config.yaml
n_head: 5
n_kv_head: 5
attn_scale: 0.177
init: "normal"
lr: 0.00589
dataset: "wikipedia_en"
Each number is 200 + 20 x the weight over its row's rms, rounded and kept within 0 to 999. Layers, rows and columns count from 0. The size before them is the row's rms in percent of the matrix's.

# up: layer 11 MLP up, 640x160, rms 0.238, rows 416-437, columns 0-159
# down: layer 11 MLP down (transposed), 640x160, rms 0.263, rows 416-436, columns 0-159
up416,104,165,201,234,184,167,193,216,192,199,166,179,175,223,211,215,206,215,197,233,196,155,195,206,190,162,223,189,184,186,179,200,196,205,186,192,214,202,203,201,201,219,207,252,193,185,170,201,212,238,189,236,207,184,193,214,217,223,166,204,223,163,170,212,168,214,196,214,188,212,191,179,173,172,204,164,199,200,219,250,220,202,206,225,201,212,187,211,221,213,173,196,195,198,253,211,191,196,194,214,228,203,200,181,189,217,208,204,211,210,251,197,218,171,181,219,200,238,191,191,184,196,214,192,172,191,223,220,176,242,179,192,219,185,211,208,187,173,225,199,204,172,199,232,198,185,207,185,196,158,172,213,196,211,205,187,182,239,222,189,198
down416,102,192,211,227,204,166,201,145,188,210,206,189,225,206,209,208,240,210,237,207,212,216,179,164,226,207,173,205,193,206,215,201,206,201,222,199,170,202,220,200,220,189,221,212,181,181,224,221,167,147,231,214,215,229,209,192,219,199,201,222,185,202,206,194,216,216,208,200,189,203,188,198,214,190,224,184,229,206,201,213,184,178,199,206,201,206,180,141,218,194,234,191,211,201,187,213,167,219,226,179,213,160,193,231,175,192,186,198,227,215,205,183,189,258,223,192,202,188,178,198,183,245,191,188,220,244,183,203,182,184,218,221,218,210,172,210,203,211,187,199,221,216,196,185,234,205,200,222,208,163,223,177,230,198,206,228,214,175,185,214,217
up417,100,206,220,195,194,199,165,228,194,164,165,239,209,187,230,218,218,208,204,189,154,187,185,197,250,216,201,205,233,163,219,213,225,186,182,199,164,198,190,228,201,190,212,215,205,183,194,214,244,199,189,173,157,218,197,215,209,203,227,189,234,220,172,198,169,199,243,211,173,207,214,203,194,201,214,210,179,233,179,211,224,197,209,207,175,176,186,204,205,210,193,214,187,201,202,183,230,212,194,211,201,221,161,173,217,174,218,227,192,217,212,200,164,185,174,222,201,174,196,189,219,187,191,208,193,199,221,163,190,188,161,210,215,181,227,206,195,190,203,182,191,199,173,179,213,225,193,151,200,240,177,182,194,225,173,206,193,206,221,200,215
down417,099,177,171,226,224,222,218,212,201,210,225,202,197,207,205,190,189,171,213,170,208,163,196,203,193,205,194,185,211,175,177,193,178,193,216,190,217,180,179,217,186,222,181,128,220,189,214,188,200,154,215,236,210,182,188,208,200,179,196,194,186,205,223,193,224,198,195,226,192,209,182,217,216,209,219,174,203,210,202,239,201,217,194,200,215,206,209,196,191,181,196,230,211,210,234,178,201,206,199,189,199,182,216,200,206,173,218,172,210,200,197,249,212,207,205,175,216,206,200,183,209,185,210,181,224,187,225,196,175,180,195,213,130,193,139,179,203,201,196,224,157,197,202,194,170,227,204,174,237,224,187,248,198,217,229,213,186,211,184,202,193
up418,096,208,198,201,194,184,216,183,144,179,193,170,194,184,198,193,200,181,208,204,175,177,217,171,211,207,190,205,216,192,219,218,199,195,225,195,212,192,247,188,194,190,214,218,209,237,180,239,208,219,214,193,189,176,191,197,191,186,243,172,189,215,201,184,174,225,188,215,168,194,186,206,187,183,201,163,216,217,218,238,206,225,209,231,211,195,191,223,241,214,192,241,229,197,197,180,218,239,194,221,197,174,195,188,187,212,217,207,197,170,173,206,190,172,177,235,202,224,205,183,184,197,209,170,244,170,198,175,191,178,197,166,175,185,241,210,188,171,189,184,193,176,189,167,261,204,183,197,215,216,183,189,192,176,194,207,184,197,196,207,218
down418,097,200,211,209,190,176,186,200,188,209,213,235,194,181,182,205,193,194,232,183,195,246,217,189,212,192,210,174,188,208,169,194,235,225,211,195,184,232,201,194,195,184,208,214,177,202,229,203,175,181,215,224,194,242,224,197,177,154,170,196,157,178,192,180,190,213,223,207,202,222,218,202,205,166,206,245,223,181,209,197,213,194,185,182,227,215,189,190,206,213,179,176,218,223,177,211,193,192,216,195,146,199,200,208,191,171,183,199,182,196,176,173,205,190,189,226,196,234,221,224,204,207,173,195,203,218,229,208,187,185,206,201,188,180,219,195,171,175,209,232,196,211,204,227,247,205,251,201,171,195,217,226,213,215,248,209,183,215,234,223,213
up419,104,213,205,198,208,209,230,175,186,188,172,186,149,209,194,176,208,213,184,243,174,177,183,199,261,225,180,196,176,180,193,200,194,218,154,185,223,192,208,193,210,212,190,194,160,211,208,181,185,195,198,182,246,232,227,177,188,200,206,229,216,188,225,169,201,190,202,201,185,183,169,198,139,212,187,179,199,215,189,185,204,238,199,182,187,198,201,180,202,207,191,193,198,190,233,224,177,188,204,205,182,192,184,213,148,212,209,202,195,199,200,207,205,244,201,190,185,204,203,222,165,223,207,201,178,186,177,184,169,186,205,219,175,216,149,197,194,155,228,205,211,185,195,207,176,205,197,214,194,198,186,184,214,201,191,182,209,190,224,212,162
down419,108,211,166,173,157,229,203,172,203,247,199,209,194,201,184,195,215,212,196,217,221,187,188,250,176,198,185,233,202,179,209,187,219,219,190,235,186,192,185,188,194,189,223,197,219,201,210,208,160,214,194,201,184,234,215,177,179,180,160,193,215,224,201,193,200,203,201,205,205,173,178,212,189,210,188,197,180,192,151,190,215,167,188,238,195,193,208,208,187,223,168,220,192,220,218,213,209,159,201,200,191,214,172,186,203,218,193,205,192,206,182,187,180,206,194,201,171,180,174,181,212,166,193,210,205,212,189,205,195,193,218,210,189,221,219,224,208,192,197,229,226,173,191,220,242,199,123,241,189,191,185,206,236,224,197,179,164,198,199,180,209
up420,109,234,209,216,210,233,182,186,209,175,210,178,184,147,220,195,211,232,194,186,239,221,213,205,158,183,226,188,187,241,176,162,202,184,160,242,189,210,196,176,237,176,203,192,203,218,203,204,217,219,198,212,233,207,206,222,210,199,242,189,170,178,209,216,154,210,198,221,201,226,192,169,206,194,198,199,181,184,191,204,212,202,189,202,215,174,184,207,199,195,178,202,191,204,190,238,190,215,190,203,190,198,182,179,158,201,197,194,189,211,221,159,187,208,177,171,166,168,179,177,205,197,225,212,188,205,185,178,169,191,201,210,198,191,218,163,200,192,217,212,184,216,182,198,167,209,233,173,248,179,190,179,207,212,202,202,190,183,202,231,203
down420,101,181,166,157,200,217,207,184,213,186,201,203,180,186,207,163,216,187,176,206,214,204,229,216,192,190,219,172,172,211,218,167,156,210,177,172,225,198,211,197,233,212,218,174,153,202,210,223,176,197,202,187,200,184,195,210,181,210,206,180,197,220,194,200,194,201,199,231,193,205,227,210,191,195,226,205,202,181,193,223,205,174,233,166,212,217,173,178,184,210,219,213,218,198,214,222,188,159,228,173,156,217,202,160,195,217,200,192,197,208,216,196,224,199,191,182,254,188,220,227,191,191,247,225,210,216,194,236,210,187,188,219,173,220,197,188,225,236,179,239,205,223,178,183,206,208,209,188,191,209,215,206,170,164,218,218,231,191,200,218,200
up421,101,171,185,171,201,209,214,217,194,161,174,211,245,154,223,202,204,203,215,215,186,202,235,197,207,188,192,214,195,200,226,224,199,153,174,217,202,176,199,195,224,225,209,217,209,213,176,213,232,202,211,200,184,170,206,181,231,202,193,192,204,179,197,218,195,215,193,229,214,187,216,188,182,186,174,250,196,205,218,183,235,181,190,208,239,215,179,172,189,203,174,177,183,210,220,222,216,182,213,174,208,223,196,215,226,174,199,169,203,216,181,213,203,198,189,196,212,231,198,210,204,204,215,230,210,236,197,205,232,197,177,183,193,207,211,164,167,207,169,153,194,190,197,202,179,195,180,226,230,192,189,147,185,190,146,201,186,212,201,199,221
down421,101,220,203,200,217,187,184,194,181,203,189,198,193,222,225,232,186,201,230,205,229,208,155,188,197,198,199,200,202,197,205,147,164,161,208,215,198,214,234,175,200,209,196,201,193,200,213,216,178,223,193,228,202,230,224,198,179,205,233,211,210,201,145,223,198,192,184,187,193,203,212,195,210,194,182,168,206,185,212,172,191,208,207,171,187,174,188,204,192,196,212,187,210,199,190,225,191,208,217,199,163,183,193,191,215,223,200,221,202,198,234,210,188,179,155,232,184,226,213,176,207,151,214,187,198,213,220,186,193,187,224,203,204,201,210,192,169,190,249,186,219,221,230,182,262,224,200,163,224,176,247,161,189,206,190,208,193,224,194,184,208
up422,094,238,212,199,208,201,207,198,179,219,183,206,175,150,229,212,188,171,243,199,233,222,178,195,196,203,202,186,222,241,192,235,183,182,229,209,201,207,172,193,195,214,210,171,153,221,194,166,203,200,234,179,200,214,186,215,213,224,186,199,218,201,188,210,216,237,151,238,187,189,200,196,203,222,199,184,215,194,192,210,200,195,217,222,228,194,222,233,204,197,181,195,190,198,159,193,165,202,217,185,203,188,173,198,171,209,206,180,202,193,197,212,235,176,190,215,198,240,175,204,204,208,183,170,234,199,190,195,196,183,210,182,218,216,173,185,191,184,182,205,186,173,200,187,192,217,196,162,208,187,163,224,247,204,234,181,213,237,218,196,192
down422,096,208,214,149,188,210,206,203,213,214,212,181,190,192,181,188,197,204,171,186,181,193,208,186,231,192,205,196,192,181,205,193,257,174,219,163,219,166,176,184,218,191,191,189,196,210,182,186,226,179,210,212,213,229,226,184,215,208,212,216,177,168,172,212,185,198,227,209,158,200,212,174,201,191,193,224,209,203,200,208,229,219,219,162,221,218,214,184,206,206,211,204,177,204,200,195,216,208,218,191,211,233,205,196,181,216,223,189,203,165,200,202,239,199,228,206,230,200,180,211,248,175,200,175,191,221,221,172,203,219,178,177,193,182,221,228,198,188,227,247,220,174,188,198,213,215,186,194,181,188,217,215,164,178,172,177,214,156,192,158,234
up423,098,216,196,215,195,195,201,229,224,236,258,216,211,190,212,188,167,185,203,208,200,217,200,183,195,171,219,210,194,202,213,216,193,184,171,240,216,175,171,183,179,157,194,195,166,221,185,206,189,198,189,211,192,207,225,199,248,198,209,213,228,188,149,196,195,203,174,212,187,201,214,223,176,209,180,170,202,174,177,196,172,152,192,221,220,167,192,182,190,211,191,225,182,216,219,156,176,207,229,195,220,214,206,183,205,228,181,199,194,221,174,175,200,154,173,210,164,220,192,248,201,195,233,210,202,214,188,220,193,205,193,216,224,212,216,199,208,184,214,213,181,194,164,202,203,206,182,226,202,215,204,182,181,194,168,177,217,188,182,206,205
down423,087,219,218,183,245,145,206,244,179,185,200,165,184,191,197,219,199,212,202,235,200,217,174,188,190,222,208,198,217,149,189,194,188,201,227,241,203,247,215,228,183,219,209,199,207,194,194,206,188,168,201,210,203,201,210,168,223,203,180,252,211,211,208,191,192,191,223,213,211,197,211,185,186,158,200,205,196,189,190,189,166,217,235,198,203,202,193,242,181,203,212,193,199,166,199,199,218,178,214,170,197,212,181,182,180,200,183,209,203,158,213,169,192,240,220,200,195,196,178,228,225,195,233,192,234,239,217,186,244,204,218,185,219,197,196,203,166,193,178,200,211,200,187,224,204,194,200,183,176,200,207,194,180,205,167,176,222,191,201,220,213
up424,087,186,233,198,161,218,230,201,213,193,210,177,195,195,195,211,192,203,224,211,189,170,188,177,159,203,186,199,198,218,166,207,192,202,252,173,179,189,193,197,212,247,204,198,201,224,233,216,200,200,176,230,183,207,211,193,221,190,243,199,184,183,187,229,202,229,201,213,193,181,183,201,176,184,221,199,193,182,204,149,174,200,168,163,197,198,235,205,190,239,166,185,213,199,163,201,200,224,200,203,182,218,242,170,177,181,196,218,193,198,194,168,205,211,182,188,192,189,198,195,170,204,234,203,215,195,218,205,190,226,216,178,210,166,208,223,209,157,188,140,205,194,204,216,179,193,183,193,202,218,210,188,172,192,189,204,177,183,209,174,174
down424,085,201,194,193,200,191,192,191,205,217,194,168,193,189,179,195,201,184,198,196,201,228,191,211,252,194,175,188,215,192,224,189,196,192,209,192,208,205,183,181,183,190,224,201,212,203,211,207,188,177,246,192,201,193,169,193,209,209,176,189,208,201,172,203,198,220,239,178,205,175,194,201,206,204,179,191,202,219,225,177,194,206,208,193,220,248,204,154,173,212,212,188,192,205,235,155,195,215,196,189,209,206,164,243,208,165,165,188,216,202,207,248,169,192,193,221,187,160,219,178,197,166,199,185,147,204,197,209,150,172,229,199,173,210,182,163,191,185,188,227,192,176,178,223,199,164,205,219,203,233,166,203,223,189,211,223,222,190,186,221,194
up425,094,238,226,205,203,198,191,180,218,207,181,192,162,230,200,175,209,183,204,189,186,231,181,168,224,215,229,191,178,165,183,193,202,189,223,200,206,219,194,207,186,190,197,214,221,177,250,190,189,218,194,146,219,175,200,209,204,231,187,221,180,192,199,191,196,231,191,218,199,181,208,183,238,224,187,192,166,230,196,227,213,243,209,182,194,187,181,182,215,230,220,212,223,216,216,188,177,165,182,190,200,202,189,209,196,199,159,166,183,211,178,191,181,193,191,217,193,206,233,156,202,234,171,200,207,199,194,211,222,196,231,225,183,188,193,198,202,191,220,217,215,192,174,199,165,196,200,180,231,179,171,221,202,152,211,220,191,222,213,233,205
down425,099,199,213,215,185,229,201,188,217,209,251,218,179,183,185,244,189,181,198,210,198,147,185,171,206,204,165,211,211,226,219,195,214,223,204,230,203,238,180,180,212,210,219,224,184,201,214,222,183,197,166,229,199,223,184,216,191,209,194,177,201,227,207,186,189,224,221,164,195,213,192,225,190,162,222,182,163,162,224,192,223,177,232,184,172,204,202,198,206,179,204,206,186,218,170,214,218,188,198,250,209,201,201,167,215,173,225,201,177,185,214,223,188,197,211,177,207,158,205,191,200,187,197,191,154,216,194,198,168,215,190,177,175,181,206,211,189,193,208,180,230,216,192,194,197,197,182,196,219,154,185,240,193,223,191,207,198,186,221,186,195
up426,103,206,220,213,163,210,173,185,225,197,196,213,187,208,216,182,200,211,209,203,212,200,210,237,162,190,173,172,186,219,185,188,221,162,218,209,219,210,198,215,195,201,192,206,161,166,209,230,183,189,205,189,229,196,190,218,210,197,183,216,222,207,225,177,185,200,209,214,209,180,171,222,232,228,175,185,189,220,179,243,219,180,185,185,252,225,175,247,157,185,179,211,219,223,215,198,218,184,238,189,204,166,200,184,202,196,175,201,204,250,212,202,185,218,165,207,202,209,217,210,204,184,184,200,210,190,192,203,206,200,234,239,222,211,160,172,197,183,217,209,221,204,206,154,184,195,193,209,219,185,193,158,218,194,167,184,203,209,204,213,193
down426,100,172,191,207,206,217,239,181,181,211,218,207,225,173,182,220,227,231,167,191,218,190,183,184,209,187,211,235,215,190,198,197,201,189,226,209,206,251,171,218,192,212,186,196,185,215,149,179,216,186,216,183,213,199,255,188,201,201,219,203,201,178,196,203,202,188,168,192,214,241,200,220,209,177,202,233,222,198,202,197,187,202,166,211,206,190,216,199,192,199,207,204,172,218,206,176,179,178,150,203,187,207,164,231,180,214,240,208,201,218,175,219,189,219,190,208,220,195,170,187,173,207,183,173,218,194,177,172,172,185,175,208,183,200,249,220,209,209,247,210,180,187,196,223,237,220,189,205,215,219,235,188,199,211,183,168,193,195,186,199,214
up427,105,178,226,198,196,243,192,160,193,198,177,200,221,223,201,216,195,195,171,192,203,244,223,194,230,210,190,194,204,160,204,214,233,174,230,203,201,184,189,185,190,223,207,212,165,227,187,186,188,178,238,221,197,196,240,199,214,187,216,195,211,178,200,240,240,198,202,188,183,193,213,196,222,221,176,174,213,217,184,197,180,187,257,218,196,172,213,191,179,214,214,216,206,185,195,194,189,167,175,192,207,218,183,184,181,170,212,224,224,200,190,190,197,221,211,233,198,182,176,181,202,203,194,206,197,217,206,199,170,194,205,194,194,199,176,216,195,220,208,194,151,174,196,200,224,198,197,226,222,263,150,192,220,209,186,167,211,200,186,230,182
down427,105,249,212,211,216,200,197,218,141,177,219,222,214,172,195,200,214,160,231,175,219,200,178,176,206,186,194,207,189,219,231,201,177,212,199,188,210,223,209,196,185,189,190,173,217,186,233,213,185,221,203,183,213,198,247,202,217,184,187,202,177,175,187,183,216,187,229,212,197,205,202,222,205,191,193,211,201,199,232,210,193,148,202,196,180,244,194,170,164,226,230,190,187,187,161,189,183,237,221,221,202,192,205,201,192,193,205,207,161,180,222,187,187,162,182,183,177,175,202,188,208,212,219,209,202,169,207,186,182,208,192,229,227,199,197,187,173,204,226,195,214,200,179,192,214,200,178,254,213,205,187,193,216,210,249,167,184,196,193,176,195
up428,096,168,199,154,188,191,226,211,192,213,206,201,200,211,229,187,210,235,190,212,193,237,191,226,174,197,171,213,233,208,194,221,185,157,190,216,165,218,210,204,224,155,186,191,210,193,202,210,177,209,197,189,201,241,219,201,218,189,197,192,205,185,209,192,220,173,190,175,205,214,208,201,229,155,187,195,206,223,184,158,221,220,233,231,211,193,211,198,182,193,169,211,178,188,226,224,215,214,169,162,192,199,183,176,214,179,198,210,202,198,203,209,196,203,196,157,168,227,201,196,167,205,211,214,225,212,244,201,207,186,208,238,197,214,169,224,222,228,172,162,190,201,228,189,173,199,229,202,193,167,193,198,220,207,169,172,205,217,200,185,194
down428,100,218,226,230,211,187,188,168,196,244,212,202,184,190,184,199,194,197,216,183,205,225,221,202,190,200,183,203,216,190,194,229,189,162,201,204,200,165,198,202,174,197,193,154,215,228,222,162,240,212,202,232,204,209,183,224,209,195,173,218,176,224,251,207,196,191,185,208,168,172,162,217,213,208,196,216,175,201,171,189,215,200,187,196,184,202,201,172,202,148,203,188,208,211,176,228,219,213,210,162,181,180,184,217,157,192,203,195,185,223,186,217,210,217,223,185,196,205,193,208,196,197,224,188,247,192,205,223,178,207,204,236,202,201,229,234,236,171,189,208,162,216,221,181,215,214,217,218,225,207,214,229,197,206,218,181,204,211,238,191,186
up429,103,201,197,201,204,220,212,197,180,163,210,172,210,193,168,187,209,195,230,214,194,155,235,191,195,206,217,188,191,205,225,226,194,212,190,212,215,191,208,183,191,190,240,217,212,208,190,207,184,191,145,184,203,210,222,225,186,196,184,186,192,223,233,233,203,170,201,198,221,217,180,207,200,195,225,229,208,218,205,166,208,212,203,199,210,213,182,196,193,224,220,200,191,215,183,235,194,215,219,203,273,190,187,184,182,203,200,183,219,171,189,157,182,172,186,179,231,216,177,196,169,189,219,224,188,220,151,181,210,222,195,193,195,207,211,205,259,198,185,206,220,189,228,161,190,219,187,195,198,186,182,210,189,222,204,254,197,178,223,207,186
down429,110,220,227,214,211,205,164,227,204,205,218,186,148,217,171,203,182,218,205,185,208,189,200,201,216,207,189,210,211,175,194,178,201,235,240,186,214,176,230,144,172,188,196,201,204,230,211,164,195,197,206,172,206,210,181,205,237,225,199,215,183,175,209,175,218,200,223,223,220,242,192,185,219,200,185,209,170,190,193,181,195,224,195,196,201,181,185,166,183,208,200,182,198,204,189,176,205,222,202,192,218,197,186,208,183,211,218,176,235,247,212,182,210,207,203,201,216,204,206,205,220,179,179,201,203,159,188,207,239,229,225,195,197,204,212,210,227,179,193,201,208,184,207,195,247,248,220,188,192,198,188,202,214,170,253,191,215,175,247,199,195
up430,105,160,209,159,199,182,177,165,180,219,195,191,205,205,192,173,225,189,149,190,200,212,208,181,227,241,175,200,206,175,217,168,170,202,210,178,192,167,201,212,228,221,253,219,195,215,206,189,197,195,196,196,188,207,198,221,184,203,203,204,165,216,202,205,225,200,245,213,197,243,175,189,214,187,214,192,207,201,173,202,198,203,218,184,187,231,182,180,214,175,190,193,220,197,193,210,174,216,207,219,179,155,189,211,188,198,226,186,191,192,204,193,220,189,157,182,226,210,165,222,191,232,185,180,237,185,218,178,186,207,189,184,196,214,176,180,237,197,205,188,202,219,235,178,205,158,195,201,184,210,196,224,203,167,168,183,172,224,219,195,208
down430,095,200,178,199,191,197,186,212,214,204,189,144,198,179,234,188,227,229,189,225,205,212,204,217,199,171,231,236,184,175,201,238,255,203,212,238,185,190,217,212,199,191,175,201,166,178,205,191,203,182,195,211,200,222,177,202,247,191,221,226,185,220,216,203,203,153,197,227,210,170,218,232,200,222,209,194,205,215,201,171,151,192,226,212,222,205,174,213,208,193,183,170,210,189,226,200,215,195,199,193,196,201,168,190,196,184,197,170,170,176,227,221,213,185,191,178,184,191,197,186,213,175,207,183,205,207,163,194,205,237,213,187,224,223,214,223,193,212,187,197,204,250,204,220,210,185,174,169,218,185,200,188,205,231,211,196,183,211,170,227,213
up431,110,226,198,210,215,194,204,203,237,188,129,157,176,199,157,152,184,236,207,200,197,199,200,202,179,199,200,199,197,189,209,196,175,214,211,177,177,227,219,168,193,220,192,182,237,210,214,196,202,182,195,259,218,220,187,211,196,205,221,185,188,206,209,206,180,170,193,201,194,182,187,192,212,206,222,190,207,218,193,198,212,201,193,210,165,194,183,174,206,174,192,230,182,190,209,177,221,184,210,176,177,227,198,184,202,208,188,204,196,227,181,216,190,181,196,194,198,198,172,197,250,200,179,196,188,241,202,215,197,161,203,196,242,206,191,240,197,196,208,227,184,210,214,186,183,196,232,210,202,189,204,199,194,228,150,236,174,188,202,216,159
down431,101,194,196,245,186,181,189,177,191,194,208,216,181,201,213,196,175,211,182,205,210,207,181,205,224,175,188,194,198,162,223,193,203,183,192,222,198,170,200,218,206,169,193,195,185,210,215,201,184,214,256,214,216,216,167,191,232,183,249,201,216,202,204,169,189,195,201,193,220,182,177,191,173,152,206,243,166,237,199,195,178,212,203,220,228,215,184,186,170,208,188,187,187,217,188,201,196,217,203,241,206,205,249,203,177,228,174,154,177,229,184,198,236,188,209,212,199,198,229,205,172,207,206,191,190,196,189,229,244,227,193,204,213,222,202,192,214,172,201,215,192,229,180,228,216,194,184,207,227,172,217,198,215,178,226,174,186,196,174,180,208
up432,089,211,222,241,160,224,208,192,200,208,200,217,179,215,158,166,203,209,198,176,199,224,183,159,189,207,170,183,221,204,177,205,213,200,210,201,220,197,188,168,254,212,159,177,148,217,227,179,180,171,196,206,224,215,206,191,202,220,173,208,212,219,196,193,180,244,191,191,203,205,190,230,208,197,204,233,181,194,236,224,186,188,197,186,214,201,213,178,210,243,218,196,187,242,197,191,174,215,191,230,224,224,167,187,177,203,189,188,180,196,192,193,227,191,179,177,196,198,176,173,193,216,222,213,202,191,199,180,190,193,235,209,188,175,193,214,171,231,216,176,238,213,202,194,201,225,217,218,227,169,185,191,172,194,221,200,200,215,193,212,212
down432,085,169,227,211,213,193,218,221,209,228,216,186,187,181,231,210,202,230,177,185,183,178,216,217,187,202,219,197,195,189,199,201,167,175,198,189,157,213,194,205,182,202,232,179,220,159,184,202,194,194,214,198,167,189,195,211,195,216,194,176,184,192,233,209,190,223,192,240,189,151,175,206,197,187,184,157,215,236,200,202,247,202,220,218,202,225,179,220,194,189,183,188,197,179,207,177,220,184,222,190,222,202,193,216,258,231,178,201,168,200,177,216,204,180,187,181,228,234,210,195,192,163,204,202,187,216,209,171,193,206,190,213,212,203,183,171,196,198,189,192,176,233,149,198,185,195,156,222,176,223,179,199,201,225,188,208,185,220,188,203,172
up433,097,193,188,197,185,244,195,268,166,232,201,176,194,196,212,210,197,175,202,173,230,200,174,174,219,215,222,207,209,206,213,224,180,206,169,232,246,162,174,193,171,198,203,218,172,230,183,196,194,207,180,219,168,221,215,167,199,185,208,192,205,208,185,191,186,188,225,228,179,190,189,174,184,176,193,187,196,231,246,186,190,185,196,199,215,181,179,199,198,194,136,198,216,176,203,196,217,215,200,204,191,203,184,195,185,162,215,181,204,167,218,194,219,194,174,217,183,209,175,238,229,210,194,196,235,181,223,202,176,203,200,180,182,202,211,189,200,181,216,204,210,194,200,225,187,221,215,181,200,208,162,212,210,218,218,196,229,195,173,175,193
down433,095,203,184,218,189,180,204,203,199,209,215,181,178,203,204,229,193,217,172,205,213,188,199,231,207,233,206,206,208,214,187,195,215,222,225,192,206,183,214,198,223,195,176,190,185,187,230,196,217,213,179,243,176,176,176,188,173,199,204,173,210,218,199,245,183,173,200,213,187,170,219,219,211,193,197,190,209,153,217,183,251,201,185,218,167,217,213,210,231,221,189,215,185,205,195,221,197,174,218,191,173,225,161,206,197,203,202,199,177,206,253,205,217,216,228,230,185,191,221,222,170,248,173,220,188,228,174,201,204,200,210,141,172,189,204,198,194,200,200,193,200,197,204,198,209,175,163,220,194,193,178,190,176,200,177,193,200,184,243,165,234
up434,100,222,195,200,259,201,194,223,172,249,218,193,199,233,222,207,159,231,223,213,210,201,177,186,210,220,201,176,190,236,210,217,168,187,209,202,173,237,170,224,226,196,216,187,220,223,203,201,207,166,209,176,204,174,206,213,217,193,181,176,195,183,211,214,199,218,175,200,199,203,199,167,186,196,205,240,196,174,187,231,214,189,242,187,194,202,191,202,199,187,187,225,198,226,220,229,185,206,200,227,201,209,210,186,215,201,234,211,226,175,208,231,203,207,205,205,196,171,188,224,199,154,208,222,163,214,194,210,194,218,186,203,196,174,216,190,233,177,160,184,207,183,213,193,185,190,187,226,237,199,225,202,195,223,203,197,169,169,187,211,241
down434,101,199,204,207,193,208,179,150,213,183,215,232,208,193,187,196,217,214,191,194,205,215,199,189,194,180,178,240,233,162,237,187,236,219,159,230,221,206,192,185,192,196,179,182,188,200,196,196,197,195,200,217,198,195,230,208,183,214,223,226,215,215,214,202,196,193,232,167,164,203,210,228,195,221,176,166,208,198,183,196,203,212,177,198,232,204,179,204,227,199,189,203,257,206,202,202,195,239,193,193,197,207,227,214,193,218,216,195,166,205,188,198,181,226,195,183,162,183,225,189,197,229,231,209,189,199,205,179,209,226,212,195,169,254,188,182,207,201,225,215,188,176,213,210,209,172,200,184,159,232,174,168,235,184,201,229,210,229,200,168,222
up435,096,190,212,184,230,176,201,175,207,202,175,186,233,204,183,174,184,242,210,215,204,189,192,193,211,217,217,182,184,158,221,187,205,206,204,237,216,206,192,220,188,198,207,215,198,200,199,203,180,232,219,197,172,156,173,200,178,178,197,229,207,224,213,228,202,188,197,187,231,225,185,192,213,222,238,177,179,188,186,200,197,226,193,247,223,197,181,183,232,212,231,194,181,190,194,182,196,185,213,160,215,167,184,185,212,205,218,186,192,195,145,152,188,195,188,202,205,227,160,166,211,185,206,219,172,178,173,202,205,210,203,184,173,163,204,181,201,208,203,196,201,182,175,215,153,184,237,215,178,202,205,178,205,222,181,218,197,181,206,213,224
down435,104,198,225,167,199,231,179,223,213,177,195,178,178,219,188,194,144,218,215,201,202,237,175,204,178,223,210,200,185,180,204,198,223,186,178,235,226,196,171,171,193,210,187,206,212,222,183,160,185,209,196,188,183,188,191,194,195,221,192,188,218,177,189,219,189,189,233,185,191,217,188,214,209,198,200,219,214,231,202,182,198,229,179,211,237,177,215,221,194,216,173,194,213,218,189,191,208,228,196,218,209,193,198,193,225,187,165,163,169,177,194,227,160,201,213,219,227,217,209,178,173,150,173,179,205,202,210,204,181,225,211,206,218,172,202,189,214,187,202,190,249,184,207,185,195,192,202,217,180,226,185,169,233,204,203,188,240,204,244,189,164
up436,104,159,221,184,170,188,182,202,200,225,210,197,229,230,197,196,229,189,202,185,178,187,178,212,177,239,226,190,249,224,189,182,189,216,203,190,181,172,209,208,157,229,168,201,200,170,209,201,179,197,191,192,193,195,181,168,230,230,191,227,216,193,166,176,199,208,199,197,178,204,200,177,205,166,200,206,170,201,193,214,216,207,200,202,204,254,202,206,206,205,217,194,189,199,176,178,186,201,181,181,211,218,194,168,228,174,177,177,174,172,179,164,185,191,178,203,196,193,217,179,206,229,191,217,187,155,192,191,147,212,214,192,220,200,208,166,215,171,191,222,192,209,202,180,185,198,192,196,184,167,170,226,178,199,189,196,161,224,207,171,185
down436,099,230,214,243,212,193,249,175,191,245,175,229,211,225,215,211,184,178,226,201,200,270,192,204,210,216,212,212,157,232,211,199,193,174,212,200,184,191,215,205,205,199,186,217,200,193,221,200,193,199,218,210,226,196,178,172,223,200,208,222,194,212,201,204,204,223,209,201,187,189,201,208,191,241,222,205,193,156,187,194,211,183,185,171,212,210,242,191,214,211,237,207,207,215,231,196,198,193,229,189,191,207,203,211,193,179,197,224,199,213,218,177,168,214,190,188,181,175,226,182,177,179,183,192,230,187,168,225,196,228,222,210,203,183,183,206,180,196,217,201,149,187,211,177,213,194,168,219,187,206,211,165,195,215,174,237,223,189,196,158,201
up437,098,199,218,235,224,220,190,220,222,187,199,209,178,213,228,198,208,201,161,231,194,196,207,176,196,241,209,199,200,200,179,195,180,221,181,242,179,159,192,192,243,169,185,221,213,176,196,183,166,174,225,209,172,160,205,208,209,203,201,210,192,218,227,194,211,175,191,190,194,190,233,244,171,184,185,227,183,198,235,219,197,240,221,235,216,225,182,233,206,193,192,192,211,212,207,184,183,215,199,194,220,243,224,197,172,161,200,192,238,176,147,201,181,243,210,190,207,188,199,230,210,196,212,206,191,190,219,180,170,192,204,215,203,191,195,210,218,206,205,202,219,177,178,209,198,219,190,183,200,156,199,208,222,209,194,194,199,203,212,172,215